Weights of a small GPT-style language model, trained from scratch on English Wikipedia: untied embeddings, a variant of Adam for these matrices.
Each number is 200 + 30 x the weight over its row's rms, rounded and kept within 0 to 999. Layers, rows and columns count from 0. The size before them is the row's rms in percent of the matrix's.

# layer 4 MLP up, 704x256, rms 0.0604, rows 304-322, columns 128-255
101,182,196,224,216,266,210,216,168,244,221,226,254,192,226,174,214,180,183,200,222,228,147,190,194,232,188,209,146,156,178,196,179,204,200,141,181,227,192,198,186,223,241,154,209,266,225,192,245,260,204,175,194,231,175,195,188,191,161,188,182,210,174,208,187,130,197,199,189,184,167,132,174,222,170,219,158,204,166,186,195,109,190,243,210,240,194,215,221,185,221,192,252,199,160,194,185,224,226,215,252,227,223,186,201,215,194,160,210,244,210,180,210,212,234,160,199,222,166,187,190,228,134,153,233,169,213,214,171
112,194,224,195,195,195,210,219,200,210,215,231,192,182,227,236,232,204,191,212,182,223,207,242,210,254,201,220,160,197,193,169,212,223,186,223,261,174,193,227,174,279,242,178,202,195,225,174,195,202,211,196,214,261,190,185,161,190,158,270,192,186,174,248,246,167,148,210,159,216,277,197,156,213,161,152,182,156,193,212,207,262,201,244,184,165,213,188,196,224,156,234,182,240,202,160,178,176,172,223,221,206,189,209,181,225,212,173,169,250,228,165,217,121,183,217,192,219,202,240,161,204,183,178,179,223,132,213,151
096,201,204,176,231,145,225,145,203,137,216,154,139,181,170,183,234,191,217,163,180,202,172,204,246,186,229,186,208,154,285,197,178,211,225,186,153,190,197,187,228,186,237,193,233,205,232,176,188,164,166,196,213,240,199,220,206,213,185,181,220,228,213,189,229,208,216,207,244,198,172,206,183,197,193,182,205,287,209,196,174,228,203,202,242,175,233,198,225,219,123,187,194,191,199,236,201,235,223,197,212,135,148,241,162,163,234,182,205,211,159,146,179,225,174,132,185,212,217,232,169,179,182,204,152,215,182,213,202
100,213,200,213,175,208,238,217,240,195,258,205,194,215,196,202,151,194,220,213,225,202,205,231,199,159,185,230,172,185,254,208,216,208,259,239,231,200,158,155,150,239,233,215,243,186,197,197,221,195,226,181,163,221,253,215,172,162,208,182,221,202,198,201,226,157,228,189,171,186,196,212,202,198,211,235,203,167,190,198,216,151,162,219,144,213,217,213,188,184,181,230,157,194,248,229,232,224,196,189,268,165,194,234,179,114,188,213,223,201,226,233,184,197,186,213,193,128,221,201,194,212,217,159,165,201,173,196,174
087,190,261,209,153,226,175,215,206,175,220,237,213,175,250,251,202,220,229,206,182,250,208,214,101,207,235,186,156,159,238,189,169,193,248,214,143,151,199,185,139,149,178,201,219,200,270,194,166,186,228,164,214,193,179,205,205,158,123,167,193,209,214,250,224,126,197,208,195,238,216,183,253,220,219,164,215,167,171,212,213,219,169,277,190,169,243,196,240,192,193,180,186,180,182,181,213,187,206,206,204,208,187,215,237,165,193,183,205,197,228,182,206,166,231,238,189,241,172,189,205,183,164,220,195,228,152,213,173
094,227,216,217,159,192,207,175,219,186,170,167,149,227,254,232,234,154,211,194,218,226,215,160,227,179,236,205,193,246,187,219,182,191,158,224,206,166,173,249,152,185,211,208,162,216,229,183,167,227,210,212,188,150,226,148,222,213,231,217,210,216,209,224,149,249,279,160,268,228,199,163,171,157,170,154,175,193,150,248,225,214,189,182,207,187,133,207,152,250,196,172,176,231,234,209,188,266,170,203,165,183,228,204,216,169,151,255,197,182,173,193,215,217,167,226,189,172,170,158,178,239,149,179,187,203,207,186,191
096,161,210,138,224,222,111,235,185,179,196,163,159,166,179,200,202,163,203,208,204,199,211,192,225,195,161,183,266,195,166,195,235,255,192,237,176,228,216,245,197,188,227,152,182,245,197,255,182,140,210,160,170,242,216,176,218,194,202,192,204,194,193,148,202,186,197,213,193,188,242,219,147,192,257,188,207,253,207,243,171,170,221,211,182,179,202,204,176,244,194,192,161,189,193,180,186,219,219,197,214,185,202,178,219,143,251,176,223,183,217,137,200,244,165,225,200,211,191,258,195,228,207,215,204,218,195,213,209
102,212,188,257,239,166,165,196,187,162,175,174,165,207,235,236,173,95,171,161,210,203,232,181,155,221,148,220,260,224,170,200,174,167,172,195,209,191,193,193,180,190,187,198,218,177,185,174,172,213,186,195,251,191,215,227,205,210,274,224,239,208,208,200,217,268,210,219,244,201,223,192,208,182,204,169,181,229,227,207,180,232,198,181,194,184,154,176,228,218,152,221,131,130,204,210,183,230,188,219,174,204,207,188,212,138,191,232,202,195,211,244,188,192,194,213,233,247,179,281,197,174,274,111,239,217,231,243,198
108,175,158,204,193,209,181,193,239,262,185,189,197,228,144,179,203,177,168,208,172,179,203,206,214,217,192,197,250,196,160,146,221,169,201,154,205,199,214,242,263,224,187,177,196,162,145,261,166,160,199,153,202,208,180,187,187,259,184,148,138,175,200,199,229,188,218,187,234,193,218,169,207,220,236,183,231,212,240,175,237,170,278,228,214,230,257,249,246,181,210,142,188,187,263,249,190,222,160,219,217,196,185,231,242,239,238,194,225,192,184,215,204,203,234,190,218,249,169,193,233,217,228,216,166,160,212,213,147
107,217,193,276,203,205,169,217,193,188,160,210,249,234,191,174,219,179,224,163,231,197,214,188,229,221,183,214,207,221,209,200,214,215,198,219,221,154,233,169,211,180,183,204,187,227,210,229,152,199,234,197,211,197,164,228,205,174,174,216,210,155,257,203,204,182,153,202,171,244,210,137,198,195,254,159,231,166,225,133,192,209,199,199,245,251,137,195,181,169,223,164,234,179,199,164,200,153,170,162,213,229,121,195,200,247,208,212,217,188,198,198,168,199,154,198,164,229,135,187,242,160,201,139,258,226,201,169,218
092,212,199,237,211,202,207,209,210,257,217,169,209,206,176,215,203,190,248,159,225,184,181,146,227,225,181,230,252,184,128,200,207,161,204,206,205,255,224,158,174,191,191,202,212,147,169,244,199,181,203,157,239,191,191,203,202,183,275,236,160,261,184,193,191,191,150,221,165,220,223,230,236,208,165,187,169,220,187,183,195,256,192,174,167,174,234,211,206,210,191,218,188,130,167,218,203,151,194,171,241,212,250,159,216,201,183,158,210,196,233,183,154,212,208,214,211,233,251,243,174,161,237,204,171,193,150,247,190
102,192,211,167,202,229,188,267,230,231,180,152,176,165,202,210,180,246,204,204,228,204,227,274,183,148,203,188,221,216,207,197,203,195,192,178,207,190,211,204,202,235,229,185,192,191,182,174,219,239,156,182,203,137,221,181,194,207,212,114,188,172,194,188,140,140,194,204,206,190,187,170,192,193,228,243,210,147,216,168,159,182,169,189,166,193,160,238,201,180,192,200,251,223,229,236,232,202,202,175,158,214,242,194,213,207,205,233,200,204,168,149,190,210,212,143,159,201,194,183,164,179,186,213,195,205,187,255,227
092,204,183,155,188,211,193,222,190,155,193,245,125,206,206,214,137,200,186,227,177,229,215,220,157,177,215,198,198,213,226,228,180,194,261,191,178,208,192,201,248,174,160,201,196,179,204,197,145,196,235,169,142,192,173,253,165,238,202,180,159,201,215,199,256,194,187,191,178,237,183,176,230,151,236,236,228,174,260,127,164,264,207,184,207,237,174,173,189,255,248,184,227,210,205,204,207,227,137,175,202,251,199,238,180,205,179,244,230,153,216,175,175,204,220,246,133,268,191,175,242,184,216,251,175,198,251,238,195
094,194,189,223,157,188,228,213,236,184,163,190,249,243,223,202,205,246,236,183,199,174,244,161,183,178,216,189,158,237,200,105,203,218,168,198,232,180,209,180,155,197,223,179,213,261,204,212,194,200,150,239,153,157,245,279,203,223,223,168,228,237,128,213,219,165,130,144,225,220,182,213,250,181,209,171,193,142,175,250,180,218,179,193,205,202,194,177,268,194,180,249,161,125,243,198,174,235,196,205,187,216,210,201,191,223,188,179,228,195,194,189,234,155,236,209,224,198,153,163,207,155,183,206,130,155,161,186,181
106,206,159,205,181,169,203,185,219,223,164,211,206,221,209,151,149,237,183,242,145,212,149,176,124,202,215,182,194,170,198,201,209,238,248,209,141,187,164,213,177,215,177,183,235,169,165,209,241,180,236,183,222,178,199,205,196,195,178,248,199,204,240,200,186,188,235,164,219,185,225,220,197,211,215,211,176,143,221,177,209,159,161,237,220,146,232,200,198,243,191,167,230,215,164,213,211,176,219,241,203,202,227,95,193,203,199,235,191,212,202,245,200,161,234,143,208,212,187,104,226,237,200,210,238,257,193,214,154
093,215,175,261,184,223,167,254,243,171,186,192,139,162,205,193,227,209,221,240,209,177,208,200,178,211,206,195,234,180,193,210,157,168,139,173,218,181,135,204,172,255,219,191,208,246,226,214,261,169,190,192,205,180,201,168,210,180,201,183,211,169,239,242,208,241,193,158,286,165,213,239,243,204,236,236,234,166,224,248,186,230,185,229,217,226,211,150,190,196,267,203,196,178,179,215,196,176,151,206,195,191,196,162,194,157,195,250,222,275,254,242,218,129,160,207,168,169,201,255,220,224,219,218,189,180,152,176,188
087,176,242,200,161,268,176,207,182,207,222,184,244,195,197,239,178,214,204,223,244,200,174,259,237,219,270,185,204,205,245,196,186,149,220,165,204,198,194,244,208,244,244,181,180,188,179,232,176,204,226,193,193,152,210,208,272,195,196,178,194,171,234,160,185,204,180,195,160,199,187,147,212,164,186,184,213,235,189,210,183,213,192,184,218,227,181,214,221,115,168,203,200,132,166,183,202,200,195,162,237,194,238,235,195,210,222,202,204,181,215,248,192,233,178,173,152,159,179,277,240,244,232,227,186,181,228,197,173
107,170,245,227,173,202,176,189,248,202,195,206,199,175,232,185,207,214,231,222,186,196,228,178,197,238,255,179,202,204,217,202,203,192,229,200,203,175,219,191,139,162,154,209,242,200,254,235,216,220,260,181,229,164,211,241,192,203,182,168,219,213,216,200,219,166,247,216,171,138,169,143,198,186,179,252,176,194,197,180,169,221,198,233,163,261,223,214,185,224,240,234,243,205,185,239,198,185,165,178,194,279,159,193,140,180,152,231,201,239,255,245,231,220,175,233,203,171,174,208,247,196,191,219,151,161,172,176,247
100,201,182,199,169,164,181,237,182,166,218,145,194,207,202,209,205,190,142,182,214,181,211,193,175,191,189,221,190,202,187,188,258,221,225,214,223,219,194,166,178,202,161,153,193,167,151,184,294,203,195,177,217,213,166,207,160,168,209,168,193,177,200,198,147,169,219,194,203,223,249,232,210,219,237,192,210,217,206,255,211,228,151,186,148,236,232,143,220,181,235,189,190,233,208,202,170,232,257,238,235,249,201,186,194,195,161,217,240,214,188,183,199,232,207,203,247,234,176,206,184,248,254,207,208,212,214,177,181
# layer 4 MLP down (transposed), 704x256, rms 0.0587, rows 304-321, columns 128-255
100,192,200,207,174,187,230,178,232,173,242,220,180,179,186,181,236,187,193,171,181,206,169,155,206,177,175,232,240,223,183,190,186,230,190,181,188,212,195,149,206,228,200,199,216,249,220,260,231,217,149,168,207,186,204,188,156,216,203,201,151,173,229,214,197,189,205,217,185,185,210,224,198,186,204,168,133,183,212,243,223,180,153,230,136,146,170,186,201,176,196,169,189,188,240,205,145,238,196,148,178,208,170,230,174,196,171,206,198,206,207,152,173,130,213,209,205,188,163,196,191,221,210,202,163,191,261,149,202
103,182,212,156,225,247,214,206,203,172,185,199,226,230,113,185,190,200,208,243,170,188,196,131,200,231,197,214,251,153,212,211,212,183,162,166,194,181,195,160,198,174,227,193,225,154,148,137,245,157,187,156,213,218,188,213,156,226,215,164,218,179,190,204,183,278,197,197,177,194,158,214,176,174,229,218,190,162,196,190,199,174,204,198,178,247,226,193,180,208,177,228,178,174,194,191,127,191,242,232,221,237,206,193,229,174,211,144,235,213,182,227,227,243,149,225,216,185,201,119,208,175,219,196,175,216,195,204,183
095,210,167,225,247,196,164,218,229,172,180,172,172,197,241,183,243,162,244,226,164,175,217,174,214,234,190,127,241,160,243,157,149,205,189,190,151,217,163,192,255,256,197,211,234,164,172,228,170,231,241,190,163,187,222,236,164,220,199,178,145,169,240,192,190,165,206,229,221,194,250,177,201,207,179,182,166,244,209,236,192,210,153,167,236,177,191,188,173,239,150,188,200,209,212,236,175,280,204,237,205,162,185,183,204,184,198,200,191,218,214,199,190,218,169,172,214,224,204,254,186,221,148,186,233,248,224,170,209
094,185,202,202,197,151,239,194,201,185,195,215,165,200,158,224,211,243,163,217,235,202,142,244,231,189,161,157,179,174,283,190,236,194,205,241,214,174,210,182,170,178,211,174,213,191,223,194,215,149,211,158,191,207,226,182,227,207,223,192,167,212,203,173,209,220,224,215,204,160,202,208,186,161,221,168,158,174,233,232,181,194,233,221,163,164,185,202,206,238,194,203,228,231,184,239,333,184,233,247,199,192,188,195,190,191,266,251,170,189,247,231,221,210,160,230,162,242,204,190,165,192,166,230,162,215,207,175,199
082,180,253,210,201,191,179,258,226,221,199,190,214,239,167,225,219,131,186,289,203,214,213,186,146,244,262,204,230,215,160,222,220,192,197,196,214,244,169,188,271,208,227,228,219,227,199,170,222,188,226,192,243,241,183,183,167,194,180,203,205,203,185,196,197,224,218,274,221,195,218,225,224,171,209,245,166,177,161,210,244,228,210,199,155,162,223,155,230,197,139,187,180,151,154,185,132,156,162,196,204,194,199,210,227,209,194,215,164,170,179,228,227,212,156,192,211,180,219,173,181,205,190,152,164,221,211,204,226
095,206,230,214,146,206,226,212,190,175,194,199,210,209,157,216,200,214,186,203,207,157,176,223,229,239,212,210,191,152,223,204,192,222,249,210,168,151,187,197,186,209,221,218,188,214,209,202,214,149,228,205,205,192,229,236,208,209,186,196,196,189,190,192,227,182,235,165,252,192,148,196,220,222,233,179,215,197,192,191,204,172,189,242,221,230,191,179,197,161,168,197,214,191,258,163,149,239,203,211,220,182,231,240,198,250,218,211,226,183,208,178,212,191,212,254,173,182,261,214,218,212,189,195,118,183,210,202,167
098,233,212,176,210,219,207,217,212,198,209,175,249,176,169,183,204,194,177,231,141,168,220,226,211,235,201,195,235,175,150,196,190,181,186,183,207,172,151,233,208,172,218,183,191,233,203,185,159,168,264,225,203,236,160,234,200,176,262,176,166,141,190,191,200,228,194,234,214,178,188,107,164,193,165,218,252,188,237,211,182,201,186,213,171,209,215,203,193,221,150,172,234,199,227,259,223,189,209,142,182,247,180,231,183,247,213,194,163,233,170,203,134,168,223,198,265,232,260,150,206,146,237,207,190,206,186,164,174
105,122,207,233,212,162,212,213,135,200,206,261,209,179,227,193,168,163,190,183,164,195,197,189,236,172,230,217,264,215,186,226,216,164,155,167,209,230,212,181,216,221,274,235,166,222,229,185,234,142,172,198,188,198,177,187,197,216,158,207,195,127,206,187,201,231,148,176,197,206,210,162,188,209,228,163,176,209,201,230,208,134,173,229,217,155,220,173,210,195,156,188,233,211,217,121,180,210,172,205,252,208,242,212,227,147,220,202,185,217,215,163,200,142,203,226,193,218,202,186,185,200,194,177,190,215,220,225,222
108,197,216,184,210,264,156,155,214,228,222,195,196,165,243,234,171,162,214,244,247,195,220,216,214,195,183,218,172,219,231,163,204,157,231,180,179,211,182,233,153,179,203,128,192,164,224,163,199,221,184,266,233,168,172,233,217,203,236,195,200,206,162,233,168,197,217,243,206,246,181,181,183,230,215,271,151,221,178,191,172,200,223,196,222,198,243,165,224,195,246,220,195,158,222,236,108,209,232,197,204,213,200,241,180,239,154,217,192,201,226,235,151,192,156,176,240,196,229,252,209,233,197,210,195,194,154,220,190
104,253,175,201,215,205,116,230,221,168,190,230,216,225,200,207,177,185,174,232,185,251,179,225,205,177,166,204,249,225,179,225,181,251,110,160,203,210,221,208,227,197,191,196,203,191,188,260,167,184,157,141,195,185,211,157,214,186,205,209,191,208,176,186,187,221,204,166,190,196,288,204,184,181,202,220,186,241,174,194,196,251,225,152,206,224,181,235,227,265,268,182,176,211,182,258,182,179,186,194,175,212,239,193,209,204,164,191,161,169,219,234,160,276,197,248,217,160,185,197,247,233,202,206,194,171,163,242,194
091,134,176,224,173,229,166,244,194,178,150,220,173,186,238,173,216,179,150,210,156,233,223,175,208,221,197,191,152,150,227,172,198,226,215,241,185,179,205,254,221,238,203,195,231,235,202,211,213,223,191,231,204,215,176,183,244,228,210,122,236,203,198,234,203,222,259,132,230,161,191,181,185,136,216,186,200,176,260,223,217,138,155,203,226,248,220,190,207,195,200,150,207,256,186,212,213,221,189,197,214,195,195,209,184,224,208,182,179,161,210,173,234,207,186,220,183,177,193,128,195,226,186,159,246,229,251,216,218
094,187,223,235,195,181,210,190,174,217,202,198,198,209,240,170,192,180,241,173,187,209,144,155,215,196,187,176,231,135,222,157,193,219,221,211,175,218,214,239,204,181,186,173,174,226,176,194,210,227,264,252,177,179,211,192,192,224,190,195,205,215,178,215,260,211,238,197,209,198,154,200,202,144,207,193,220,231,198,192,187,165,256,280,231,233,230,168,177,210,200,208,188,190,201,222,349,205,236,216,179,137,204,212,217,170,186,227,132,245,226,226,194,184,174,256,236,226,169,251,155,155,176,194,167,242,218,203,224
094,149,191,158,243,184,142,224,224,223,202,152,222,251,196,235,189,221,240,215,190,225,194,235,254,112,233,217,206,225,212,227,249,209,189,183,232,253,109,163,208,164,208,224,225,168,201,176,162,154,196,170,215,208,210,237,181,230,243,150,254,177,181,187,188,234,230,186,176,222,203,247,160,248,234,227,167,173,254,174,165,198,237,212,204,181,200,188,209,155,193,233,167,181,209,185,141,233,246,156,238,210,230,216,204,154,198,153,223,166,175,267,211,211,200,214,230,194,213,219,209,191,178,256,171,203,198,280,201
098,174,155,208,184,198,152,240,206,243,161,251,202,212,144,170,231,222,233,196,215,172,261,169,151,192,214,159,185,248,212,230,171,237,160,180,209,221,157,200,200,205,244,170,163,246,167,208,254,178,198,152,218,198,210,231,208,219,191,210,194,204,197,244,241,163,157,204,182,190,194,198,215,185,239,159,195,254,210,143,218,252,230,184,140,138,167,191,251,189,208,202,164,189,166,184,257,235,220,197,180,157,243,193,190,216,187,223,217,192,195,174,226,222,183,195,212,177,171,279,197,143,256,202,213,199,189,216,179
103,239,179,241,194,203,225,243,197,233,208,220,178,187,199,199,176,220,202,234,194,242,235,192,189,180,207,141,172,181,210,246,190,186,183,235,163,186,262,192,207,221,250,166,200,231,239,182,211,216,171,143,180,177,202,262,160,229,226,160,221,147,217,220,200,189,212,196,216,186,214,177,220,226,208,192,153,168,166,147,218,237,168,237,202,198,187,191,191,152,200,181,222,227,200,182,106,224,189,190,145,197,226,209,224,207,190,156,180,209,212,186,210,175,199,200,183,190,152,137,221,156,176,227,193,214,193,147,189
092,186,208,245,219,185,220,261,241,152,222,233,127,214,162,178,204,222,226,226,239,177,178,209,155,187,236,185,179,178,174,233,252,179,157,209,225,157,228,228,193,208,223,221,222,130,184,194,262,219,228,199,177,165,206,195,214,211,208,206,200,128,209,244,211,227,197,207,196,167,189,183,205,227,187,212,219,163,219,277,156,185,139,216,250,192,182,258,274,194,213,205,216,206,193,187,99,190,168,212,211,233,210,228,241,229,233,173,196,199,178,207,218,228,202,183,213,262,192,163,182,214,225,188,196,208,162,186,247
085,170,187,173,142,191,196,185,228,185,164,227,234,183,157,214,143,198,204,214,228,177,204,209,199,224,181,225,242,240,215,203,191,270,197,187,214,203,181,137,210,212,202,216,202,213,197,240,196,202,204,196,233,213,223,174,225,195,186,182,184,181,179,208,209,180,151,196,179,162,205,254,164,165,250,246,188,229,208,206,224,181,218,209,167,222,170,219,204,164,143,234,204,213,174,185,314,187,219,176,231,195,169,218,225,231,145,182,163,158,176,256,181,154,140,223,203,157,199,188,198,165,171,178,235,163,234,232,219
106,210,153,197,208,120,180,240,191,219,183,174,205,208,184,201,195,192,159,207,200,146,215,261,181,212,176,182,196,173,192,240,192,223,195,221,192,186,229,192,226,160,199,231,220,218,262,189,202,241,245,201,199,172,217,209,254,232,198,160,183,134,239,187,194,169,194,203,197,217,197,194,175,133,183,222,205,192,210,119,187,143,215,211,198,209,212,121,181,150,211,189,254,205,163,260,264,204,176,199,230,200,197,199,183,180,162,231,225,204,190,197,204,181,204,213,128,238,223,217,219,188,218,234,192,184,224,208,217
# layer 4 MLP gate, 704x256, rms 0.0637, rows 305-322, columns 128-255
111,187,220,195,235,247,249,154,225,220,240,149,191,261,139,181,233,240,226,199,229,171,152,213,226,231,178,224,204,254,192,239,192,170,184,201,178,209,211,139,200,119,203,219,182,228,208,217,209,192,228,186,165,201,196,209,203,178,218,188,171,206,184,201,198,240,225,176,210,137,130,229,210,167,244,278,195,204,164,177,213,224,207,180,194,201,190,206,244,215,229,214,268,199,215,221,204,176,220,192,202,195,178,205,216,121,192,173,235,165,203,254,229,216,188,193,204,178,201,162,226,221,224,241,228,174,182,189,265
093,188,155,181,229,197,156,247,227,154,253,141,261,215,175,232,210,161,218,201,196,191,242,184,187,206,177,220,203,190,235,116,180,192,240,243,158,172,156,149,179,211,200,242,247,148,122,231,181,170,200,196,202,212,165,221,188,209,191,144,196,164,176,177,205,209,215,204,194,146,202,235,192,239,177,198,186,185,193,203,196,197,178,153,203,179,205,243,214,229,179,193,149,243,211,204,163,241,254,246,181,212,203,201,243,191,224,215,236,230,187,195,243,231,218,188,202,231,202,244,221,245,223,219,203,167,205,188,192
100,194,188,189,236,252,181,171,239,180,254,194,191,213,212,121,203,205,148,234,181,161,271,178,207,230,162,188,194,209,175,137,119,180,181,225,193,197,257,219,197,170,190,221,188,213,169,151,161,165,180,227,189,225,209,211,215,198,246,180,202,180,169,217,186,262,263,155,239,174,245,205,182,206,209,173,235,155,194,201,232,186,214,172,173,253,169,223,210,206,198,180,179,214,249,188,156,173,138,192,116,197,183,181,183,176,219,227,204,206,197,165,190,192,139,231,200,201,247,133,208,211,227,221,188,231,158,194,232
084,175,240,186,193,215,244,194,189,194,192,183,249,161,186,177,205,110,214,170,203,154,166,229,226,203,167,211,216,239,144,213,197,220,139,190,201,209,220,114,175,167,199,266,186,216,178,221,200,199,211,210,179,225,167,147,216,187,182,233,189,179,246,185,201,216,199,220,175,170,147,194,152,177,160,233,209,211,196,145,205,220,282,168,203,243,196,201,186,253,195,182,188,182,201,204,190,262,263,216,257,145,228,211,172,232,229,165,208,198,213,222,190,253,226,218,201,201,166,188,136,223,148,140,225,213,169,206,212
100,214,184,238,168,286,189,199,156,210,246,194,284,219,172,191,161,216,198,171,222,160,159,216,197,193,175,204,198,211,227,223,172,216,244,209,237,194,200,173,231,197,221,240,182,165,179,205,223,204,169,239,189,233,171,182,184,175,217,229,236,221,181,210,196,167,148,193,159,158,123,182,220,203,209,205,173,192,239,197,162,149,238,206,242,234,222,223,268,136,148,163,187,178,178,195,182,149,217,241,220,181,189,180,186,243,200,176,215,224,213,182,233,184,205,192,262,263,160,179,187,185,190,162,234,218,192,186,234
094,176,194,178,207,241,173,235,202,161,238,196,184,197,132,204,224,175,193,255,232,210,198,189,154,220,262,148,159,196,177,148,206,205,185,213,224,190,179,244,167,185,239,154,236,207,160,158,211,185,193,133,175,206,189,133,206,176,221,239,229,224,208,195,188,224,182,177,245,233,220,210,180,209,194,208,214,216,157,217,155,224,170,211,253,203,208,208,183,240,161,216,163,249,173,191,166,194,202,171,198,241,204,191,241,197,176,261,217,190,177,180,193,207,203,198,192,271,154,209,184,245,239,234,154,267,206,231,189
106,219,191,251,170,185,196,193,168,231,170,211,208,233,180,224,220,217,144,219,145,205,201,189,163,205,213,185,185,245,241,228,219,224,202,211,228,175,191,258,222,242,181,219,232,193,230,147,206,230,237,223,199,200,219,222,192,157,207,178,190,211,183,190,196,232,186,166,176,202,228,198,224,208,131,211,165,151,127,262,180,162,143,188,235,192,218,167,267,156,196,156,182,234,179,210,207,218,228,183,168,183,177,193,224,189,253,189,185,164,248,210,224,208,231,222,210,190,188,163,192,213,198,230,194,216,179,197,199
100,219,230,211,193,188,180,209,186,198,168,206,175,187,208,146,229,269,169,201,136,191,192,209,234,182,175,203,189,198,273,252,211,186,230,202,252,126,202,272,226,223,198,243,167,163,178,182,163,159,246,176,130,217,249,203,198,221,222,245,210,213,215,217,281,214,172,172,224,190,210,163,226,204,245,217,165,174,244,264,162,237,201,167,246,213,234,224,177,229,156,203,134,197,233,197,186,191,139,180,155,155,218,188,216,128,162,205,137,214,230,189,183,216,160,228,207,193,192,240,148,179,202,217,191,214,209,196,229
105,210,160,200,211,209,249,195,177,199,220,208,219,209,183,169,176,237,212,210,200,195,221,231,231,250,223,184,226,240,204,210,214,210,170,168,222,200,208,208,239,245,190,246,147,193,119,235,214,158,214,194,153,207,211,196,193,197,194,213,157,192,200,225,225,214,195,193,194,156,232,212,254,174,176,219,196,193,216,157,169,197,182,206,194,188,176,203,249,170,236,180,229,155,233,163,180,205,216,158,168,246,224,251,184,227,180,178,222,199,201,175,179,180,218,168,217,216,183,199,187,262,178,188,231,197,140,195,211
086,162,241,194,237,136,162,167,198,204,141,179,172,172,209,146,208,157,230,224,226,220,232,196,190,182,194,174,209,214,183,200,231,205,195,153,221,168,269,191,205,236,200,175,221,223,184,234,215,189,236,193,252,182,198,167,208,217,207,207,216,150,272,203,182,233,179,223,203,175,206,202,167,183,293,224,275,171,246,175,199,213,213,168,177,214,261,193,220,203,189,230,259,163,146,201,202,190,196,200,173,190,234,148,150,194,207,187,168,195,172,251,203,150,206,202,130,168,130,230,198,168,200,206,191,180,185,191,181
100,191,201,152,143,262,187,264,215,183,220,241,153,159,208,248,166,199,182,285,168,196,237,220,242,183,216,188,229,214,210,188,178,222,162,147,201,170,204,153,194,177,228,194,184,158,203,256,249,204,137,218,153,196,183,167,228,183,199,184,191,161,218,211,177,154,184,184,194,199,172,204,196,247,186,205,197,175,233,184,219,232,168,193,183,164,165,260,176,170,184,198,219,255,202,196,179,170,199,197,204,204,196,207,224,255,228,208,218,203,205,148,219,208,213,204,192,241,205,240,203,236,171,186,237,200,160,212,236
092,199,201,155,132,197,204,198,166,179,167,242,142,204,219,178,226,147,184,166,172,178,201,207,188,235,146,178,156,239,214,234,136,230,233,218,174,184,221,236,277,183,138,188,174,160,231,198,186,241,227,197,156,174,198,258,223,177,193,211,199,186,198,195,242,170,183,150,186,186,198,127,235,190,162,210,172,173,181,196,176,183,216,193,227,185,200,180,163,228,209,155,263,247,259,208,181,217,131,190,159,258,226,225,204,211,161,221,194,162,198,187,254,186,237,197,154,232,198,157,223,209,157,220,182,184,193,226,176
094,187,194,198,240,214,183,247,208,198,202,210,183,202,190,218,213,271,203,199,208,213,246,240,221,214,214,146,186,167,225,225,170,223,249,230,230,214,181,243,251,202,150,230,189,201,173,177,161,193,183,175,239,233,220,214,228,197,220,168,185,232,175,214,222,182,154,198,178,226,170,213,257,257,248,169,188,212,170,215,215,210,203,219,221,163,199,228,176,171,222,188,176,182,197,195,209,180,153,255,151,190,204,187,217,201,162,228,193,204,168,160,186,274,188,220,189,142,156,256,188,192,178,152,192,207,212,244,185
102,237,192,201,165,170,175,248,119,215,198,218,224,196,174,232,180,155,205,178,189,181,176,197,228,176,174,184,223,230,172,168,166,190,152,227,207,144,166,151,146,214,196,217,209,218,231,210,185,292,177,216,240,216,251,231,218,226,204,242,180,224,161,204,141,200,166,207,233,192,194,200,158,198,233,200,219,225,199,176,159,252,189,198,189,216,130,157,227,187,142,202,154,210,240,222,198,220,151,199,184,196,206,245,230,186,214,205,195,224,217,205,215,184,214,272,191,228,198,225,176,222,181,168,180,219,152,254,205
093,218,168,191,170,200,209,149,174,214,206,233,176,234,206,185,191,242,139,220,217,170,170,173,290,201,218,164,133,220,169,226,192,189,216,181,141,254,214,180,199,155,197,200,228,150,183,229,178,234,175,239,166,287,172,169,250,169,240,200,176,210,192,206,191,199,203,180,195,232,145,176,199,180,212,171,221,255,179,189,245,130,230,159,173,198,132,198,251,269,183,194,184,215,185,208,157,176,250,211,186,192,208,203,221,190,221,244,241,166,171,190,179,220,198,216,246,210,220,229,186,250,199,171,206,233,164,161,195
089,189,194,238,156,197,208,187,181,196,217,203,157,209,211,224,171,205,201,198,207,132,185,210,193,234,234,204,196,254,199,202,184,219,220,194,226,161,202,175,171,215,157,181,142,212,192,230,216,221,187,190,212,118,208,172,322,158,244,250,182,138,201,212,175,160,219,192,181,255,212,203,205,228,169,185,206,214,219,247,185,218,203,210,206,219,191,186,199,182,145,188,209,184,168,187,175,200,170,198,220,195,272,223,208,222,132,179,155,174,231,251,202,193,208,225,187,213,183,213,177,182,202,146,201,179,205,176,165
107,168,217,213,205,230,176,165,241,186,185,234,157,197,219,181,206,212,194,175,215,157,212,171,225,218,238,166,210,229,208,166,181,176,186,113,234,201,186,217,114,233,169,224,235,239,213,196,240,204,230,210,195,242,192,190,242,180,226,159,228,185,202,189,169,173,257,215,170,176,179,189,268,225,186,225,179,198,240,206,175,221,172,216,199,213,238,226,142,208,181,187,174,206,232,179,210,206,182,184,153,263,184,194,194,210,195,186,218,203,246,262,252,138,206,205,147,165,186,161,223,183,154,208,171,184,137,204,223
100,207,226,170,160,205,181,144,303,182,226,203,228,225,143,248,202,183,201,205,202,214,244,205,229,200,173,214,209,236,175,207,206,161,198,167,253,161,184,191,206,189,190,194,159,252,203,210,185,172,192,194,206,209,172,155,232,204,194,234,238,203,198,219,139,194,202,229,225,179,140,220,152,166,192,202,200,264,195,192,214,223,170,196,194,208,167,249,202,202,175,222,199,225,198,166,217,217,181,237,193,167,153,160,223,187,208,239,203,131,188,219,228,260,219,243,224,241,263,209,187,224,168,193,193,247,175,166,183